{"n_layer": 21, "n_kv_head": 1, "head_dim": 128, "activation": "tanh_gelu", "norm_place": "pre", "rope_base": 14500.0, "rope_fraction": 1.0, "qk_norm": true, "attn_scale": 0.128, "beta2": 0.99, "weight_decay": 0.17, "lr_head": 0.00836, "grad_clip": 1.0, "decay_fraction": 0.583, "doc_mask": true}
Each number is 128 + 32 x the weight over its row's rms, rounded and kept within 0 to 255. Layers, rows and columns count from 0. Numbers have three digits each. The size before them is the row's rms in percent of the matrix's.

# layer 14 MLP up, 1536x384, rms 0.0677, rows 497-522, columns 256-383
104:173075183122062185121128088133105098079115106135156066126100130152113142187074177166124165159146151140133140122171169144137148090124171131089104163183118200134136098148100139197124105144074148114069146175129131128134106187106165170146167110102105103164149064130139115098089170140142114158171120123136148119162137132111164148144091102060156108212172123132174141190106065137126138158180
100:121126106076138186095174161111110118155106119101123178170128112153052139052094140106077155095110149120084056095158070118174163134140165080141177122142114156084138122173069151155098167115151135162109143102136149122163099173101041119161123136118185125091112083122159175134154147133165155104159145120185141109132131125176149115119136143154142141128141140044125148160078156129186095115178
105:086138147104150146063171084185104134157143147207115123131093077158155107120108146091186108161137164150130088099123129165160137132164106160140186096076128161189101111130096085171106160154048124148078133144169116112158129107110149176110107194097107139167149090129133082163171124135110124099059110151117158163168136156086169089105083098114101127084154108165073121134173204109121045101187
103:131102087079111124046161082135113089092140121175109120164129119164186150074097174139180090137141206111102174090234131088146169075073106157153158088139179141092083101101122104139102054092084215142085084155094147116150129198144138092135187160065127167125138136128131163147086144128126102120067116192124085155185162127140114124099081076189126150113116123111128121146148125133087104123117
100:063141131134129083164106213112134106139111142193155097125085121192127099110139093136083120131125126149180165123102033099152120124124159133183124117087132130084091142114131105108066132095115077065125130133121165150255084063170135129137131150139113138152095148140166170152146121113153114099142122120145116108132114149173140110117169152136071162097093130124145144173160146139144160102152
107:092104088100157147145127142176099170165130122161147115174133140098164095112105145161077172130125164092116173130199112187147129122124139119181141133131171121158123096108124112120136070097083152158083148172140141114151129179237144110131144138131137160127093090084168112089133130095172103123132103160128078117090089172143114095131097165114138154119179123103158134111107162135077116109109
099:140091117142142141133117102077135112111165145134099105083163083136165160118139157123098070144164200095032109112135088193113161120149170147119150126129092118148202173060186135103153132083133099126067176091092107148172091110162122157147158092156197118084160124116167106101105155101072121139138142167096083135129138092124096099140118146145042157153108159129106108067173120086123124142111
098:112131128142075104114161167174088062124154155157099085146073147141166129092137108095148134181176142086140133149136083133116154148142059128118160092116094162129082121113146078096141163158111126113105125162158112085141183111128117152135131104176115147138186175124074123123154185103085093146157146160133074162140164088134184104076171158142105156116161151102194187087139132179135146134201
104:084132126174096123170122115177137097136185185134104116116102135193147114165134166115108099135128177151118165136117167145152224137099122161107132079203092169155130112139118160082103117138115153107158127112146116119129116136121135160133148106137178112115159166098152109204134124135149082138201180182149125128154092141144107151113185159142120105152146119111136126095123052135124114130108
096:113129148095131177113204138118120111092071142161161138138093141150131123141119079161068083087113127149090151145128140142109093144089110177167132056143135159151033187141102082163151213166178145160182141160079127128175130134080126096142148112111152163142138104135125025150179160110102112191158176214172123131150085119151161137124140156140095117158131142133101132113130138095127148137097
102:143119110106129163131191137134112167167095102106109085164133138144112186130118120164140112105139228184148107112186066131123140110077097151146145091157126116110134141130109106125134121024136157215125163188159106090145120119111128119140138112156135078099150127122172123129131097158141102083098103126125210091114176150106187068152113162148095174148134113143091168149105157111115111147089
103:149130142137126151136148186191119161123147154104107127102087092114109146160087152169155145140090120109094138138134166157131157132086159124148172095118143081180128093095120199172133051128155184180175187180156169119145139161170067112121138107125141129164093164086189181185158141039142151122132106075094151144125133153184116113148096126192103146150118152178106139135128120137141093129113
097:122114135154090160127145162124119138109078129117220108160100144087109098116172144129126051118100127107100088122128126153092138125156108188127111094138129136079132172120124088107124134108155131164150082094180112130160125175167141093090110160124141139147139112148148107119108138120138136119089145180110091095107124146067113093150089134203082099171124033162128093118146131115125117128156
096:102128229135142139083110115126099141122128176144170125117067159167102157137135095172161081138093159132072187143152141089114201157111115159082105144141123089122122179089082101132132049117129117143068131099126171119135146130121103105171071165116120130086175085125152084146154080138116092110092116191129090171127085104139121117112094134115136221176173172095105092162175112134139096140115
096:135085122095120122145120157201159144097199184131126072102113114066104147116123157109119097134079156076106131129160155130125126159139128080101108114181151128155173091154117159120078186166085126146098140133158136149131146162158154155173199109126121170154127156096162085126080081129165157109148109172148150147135075161129119168157105140154140062176115122149116141172158101067159110131140
098:100062075165132143111111140114144069192171189110118104132180110153168124087076124141075145209124172165130158100161131097129130102109162176154136138099177095145088108169146089101155150114060209153102162154127109111126159157134138130144116112116071133166120127138075109153168093112115145152074105132156087141164111165129185164152137153133129106148099139064082091106159157167124226126124
098:100151051170122209134195152138099102122157185162162098166100141181157083047125129142194095134101132128152133115141062154101209127098091121155122087173176155105102146121079155188099133070143131145154130156126127151081137120093123135149145149150152164070146132088143131128185138126110112127140125154138136107125163086098134039148110100065092159180090106096143134156145121105123069107104
099:147163082177141075098143074118126146138174113096095091115153171188097176114160150148119085140108119140131127106132151162188168104090114086117154096128156127177151106115107145138155111146105158120110108098158169112162195115153111151130126025144128151125168151106132115098122134147137142159160192141158089148179079082071136145147141099136140083175136071150094134091136091139116043161105
100:165146131154160160131143109184172088125161108164174128149106135154152147147111141181160139136136130082143141108104061158126179140127125129121111155125104176117064156134196150158073129014115192170118157191150068124174135151079128159109119108149078155160136180145122174109154145072143137150097137125113097151111122148107130061133083125174110177187165130122151116099132190073123119134136
104:062147132132180110139192078100111159082141188153127120139104150139100126111104151104123092138133177122095178144164075104153128053104147176136125158152114138130053147090151123081056172151142134139131133198101102076174140139133116080185154114090100114106148086118104112172126128105119129154125143132183092149188078077195102114109166169161076141124152099073120113123147155105160101111152
101:154066128174133158144108096120086099199161135113156090136209119124106159083125127117117108150160120096135176073120114121127158146149041143156051067091073149126089120202129096110178171134130086134147148165174140097139106088101148095108163099130109182152166172114114151143156111107110099113132164161061133157131140176127186054160093135146068145166097102097089125133153145166127107141124
096:085135161125107097163123119168154071120086050138166158117187152159102083165130084114111132100153116197095154099133141117143155147085163086112160133138166176105099083151067153148151148160130131147134162134157134108185118194094181116172110148132112102055108087089125120153096119120143126070213145128114183106155145162139105111098150135106101147095180141092156143116127106147130143082115
097:098144085113109170159127133123104130168097118149165135128115167120141178141077142186121130134101139153149095144180098123158209145141096050144100114091107110098094147126143140165035140119162190171185157128157105124159115096139102125192130099126121170124116120114111138165161123133166147148136149155127134092138112112135144120128109140120124118177109133075102103117196082099110092111102
101:157093126135149144109126101148114134167142195141146104118144075150165114091090141131135075097169163173167149062165114142171162119108127085170134089157107136185124095100149129153121068122120151119112167165151091116091105120117115127114124141179076174145180124132200166165123167072167114114161156116116135118144107101121154110156080117183108153164078125120177087147111085137094096171136
102:069110136124096194160102117146111107163132098201131077170146112171075127103165098184167124168116255115079139118082100226105096138091135119154118072134152170138159154131140198157154120105159138157131179111156121126151155074089130154115138093151189175187108132120134074151081120107111132148084137143115118142151125165114131114167166091096110131118145125186086149078102103097136084146143
098:148121170156086102107141153104093088137132141181175097105123156159079111115166075129098152131156133130122162145111126129124150152050144124101096137117032172115124149155154105180053154167031141142113111147147136121168117119066132120165121103084119126142121129142126133146123108162198119076150108092137123103154134171153086130156130125060118143215131151107101130111165070167132113068131
# layer 14 MLP down (transposed), 1536x384, rms 0.0626, rows 497-521, columns 256-383
099:110136152121144167164175161175155186087152170121101167175141102125152081110179158178114151093128124127144109150088122135113121123097127209085141130102159110064181116089125144151080116134124111160112144142125113055133081171107123107141101169183134155067073108096155196079109120132115097106168057120139103142116080120094131145090098146144176150103080137184151126117138099196129149143111
111:092164125090032163109093125140075145109112119123162103117103157134147152128150094152130055166092152146086182053155055157147061155127101119105153128144144096140109120174126086104162145119112100133145146110173168120156090167163154125134171119125126139081138130152203167110134127099119137075107143149125081134090139142133101094120063133152106139103184131124098098139085173105140149088130
107:143166150117090209162116102143084132179140151144133122119102169088141142125105172127102181135101130114090141097107157111140156089165127094100172109129070115152157119121151102093092121130093115082104083102092147129094112106137097101136106140179091152127133121149169130143168103084166121145127101161084128206136091084129107158090149137102166123152232170096124118156096111143165160074153
100:089075130102080182166166145084105079110116123119167160157116128161168112133131081107118150120100064142146146129218192130145115068133145130123167108096083124115120109123166105145122109105087120124160164124130152067084142125090155115125134090080100159158121139187064044129083147162161131065119154127110072087129146173123083114130176187113117113070108170125179117117156130095087128110163
102:109102187212122116130097110100085121094184184116169089158161159110164178143102176170129074121086123069100096118115190154146107124143132186142155117117113110126113136130182087159082115133179140167155124135091148136104134169098108122151142107146138123130172136170084124114134159132097191124071073123121072137126085135113244139143122087151144087193139120094132116115143138176112065146100
106:145122120181116081129108154121105176124135158125121129154110146189068110100092130153134141182143183083132055115109114119133161113174202118106115088163068119113143167151130188161120159140120171134128078132149141136154075147108115125118115108136124154161119037140113193069200178181158042127114056147158131114056148123110069108135152072103169130111169101112140186116125112090086082082091
095:173127073165176155101124114169098133141141113120096109094151121108127147154174107172145116120090119173141129153105155113088146119194098102123082140139176145131143141126171147146138141162128109121114087117116087151166201107083143160112117149075135144137060107124177103134185144092159134115165118076108112107099190143120125147186142150136112157048167136118159089102134148113116127122148
092:140151179082112129143119127088166144108079094134082075109090060141073130095105123130130104108065146153132140155082122101167110139188171134135131134125128107207166066153128108113168101113170109123156125123128188089130099077121093101139099146079143179167082163121118126162087146144164114133146090102053145136131156070150051169144102092146120102157109189153090128174111123114132114163096
125:118162101142110104207154153126108112147126112104120151144126124150089061192110103153103029103072161180084177146137110168175117101136176145119111137149135111121125108181147098114169101099122043152098149129099150129093128115178135134128166104139085151160155187166166101127117126173105113150143159154115087163138153144137130088105200137110163105179206110175103178142139120094113136139176
097:143083100113107150162133074155099165121079135122115148131157145168100109191157107136118166114188106093143180176208148122151166150133147176133077124153103160120124082061121169097131163167138107137141151176165109086110140098126110119135131160120149079165146107132160125103092135147185141191072132172176059185171115113135169120084173132170138150178153144125162096140142159084149204087126
099:115101151120105109143103133121188103159152140097123149149132089102178142143214070125197076085132187152070097179128149077106093139101142155187117093174063113100144108073133106132157087180106082105159113145168161123113172192087147117102136138140098155156170145158099090149117121110134177149094143139119083180158079095118102121121148121104143107109130174106114150140158109113091104129130
102:159164160099075102131181170121087129153138099159116143158148082121048128112140134171131171102159109086120084188148144125123100149138121076141071094103149143134068169119154184097122103137119156129109128090112118153152129169101186127106095159170083119121135121157171178124086177155120113057091136125120112097113086155183120139164216128148093102144173082169136139143125118072149127110165
100:094139113032147133081136143079080122152082154128123126109127149140114140072153120165196135092121084132080145139143101099165157110096143158100130164116085152127053201130082116088117197154104115112134161151159127196086093122077142114192152144136191104080182121164092161117118122126117127147110122132162120102132120164117100133092093127155064137151088135078150156166196133114140115179188
101:126091120121151111176135115084131171183139107104097133136067138091143140179085159119098165098216109113113146119048100110150129153125083133151123109141115101184105148161143114173165106138143074183078178147149112127157068087063133074128116171161135140183105142137114117185150119164180094140147143152152082165097116184137089124119133166145137194125111160116146135139130180117123160178102
099:186138112142137161100118166132127130156095123110149118103193110087124143073137156148159123102119141150099149073125164161138066075087182070131121102110121102106171138131140108137123146078108110143156134099122169136121143138052123135124174155125147156118080121154162135121168101121120107104148177179193164074157169158090106112063143151194155114117135117126090151081095134141141085072122
087:122186111139092120098119191140143145104100116109082070123123099159104101107108150184164132101135146091130077113109166128087061104170174187130133187122161120110151134116134176144146144150166067073132079163206139148092080144116108142086064126137119139123171096112138200154080121142176148142113104092128140199045094105127125122109178174113099131136200105124047133109102112104175124116118
094:116081121104061142145100129194144134176116097144095164129122154099142136104116136145139132136099132076121111172107150162103171124107124143095051169138117129144133140110058161125143105094145151106109112165082169162111148132163098181117120102128150094140112129172121133143102115120116100161122202133175162158061128086117128099106113049128138186155219114126103101140109085149120119112149
096:151153110156083174138076135055091120152104119077076095144132119128068176102151083164157132116122102135170145100129135107151082126142119131098119114079160103181140167181135154128107097088130111157139051090061140136135127182137110137124126155127111084138137128127186056122116121113123119137133175158122114108082100149153122132099171094124126127178128120095146152079168165111119193100133
098:146111122094136147139115129125140195173133162109122157138180076110121130157085131125134147162030086115153089078037129137141179161096168136118045114194113146155150154107120134123083139140185108127122109138153144129091130109164181054118175111147161068082105169139114130131110156108109107108147179101128146172075136144151122134145117129093104135051114127076192139119171147096134186102122
112:188141135147082197157124194100062128109135135210126145202126139153051110121124121192153114098114093121077156161139127108133146145111117154140144098141159083106146139080103074121137116106175101165135112108087122092138172081131099085112087128102156096166126163096146167141114157150167158083112173120147122136087119122137151136085100196143081099120148162195072189117146134126155120179149
103:098124119097151157120115113125032113132219180144075156128070128149142118140139113118086117180123114095126141144156150134110122119139113092112121148134121123130104120132135128151141039094122123141102083060087184137112088176160122123106123115124148116138092158139114187146166148136197105117115080094148184146121131092101130189084144102156130148176181133087083144119067126121070059137162
098:172106078084214104114094187141131123176155106138125128111145113077054094144167131194164122140135148107139143148143150150112162058141109140148135124168137122086125230104152129135143150157186111135066118091097125142136195136128051094115089137102135121084099171122142080149080096151161137201090113176174141135128125098115113173122077113121135157113132085103162121130090140083146112109163
111:080167119115113109066152096174124122120111175164127133134149055127113099130133143116161115129107130115143133080107139167128187125128126138120087102152115142071147146107171165117091164162077130120074151202105125103167053153117169129233100086129115133116171171097111158086081145145144153082114154188122115186170119128143065142084123098151108166123141179138121147165136073136156135033148
095:088114162094166063141118137127141143092118215137127147175106168119138131201143116153102169136138159104145073139092207106117069175123131126055109197144115091117115115107169110077129135145041102106130086145107094144155111115167100208100122131151181165120146123181093132143136064134141151118158129134149120059120185119111168149139168176136134097085110137133103097077178145151158168137151
102:180131124101099253164150179107180137123123142208196146125166176159104148132117059146132169069115126136166144121110154145115105232172146082176125174106128095137092130048156121100165147080158134166150106129151105162159123113131088109135116163087169052064123135098136122105055152149120139160135138083096131119078148098123109100127089164192149109114079159182108153129140096113130146104125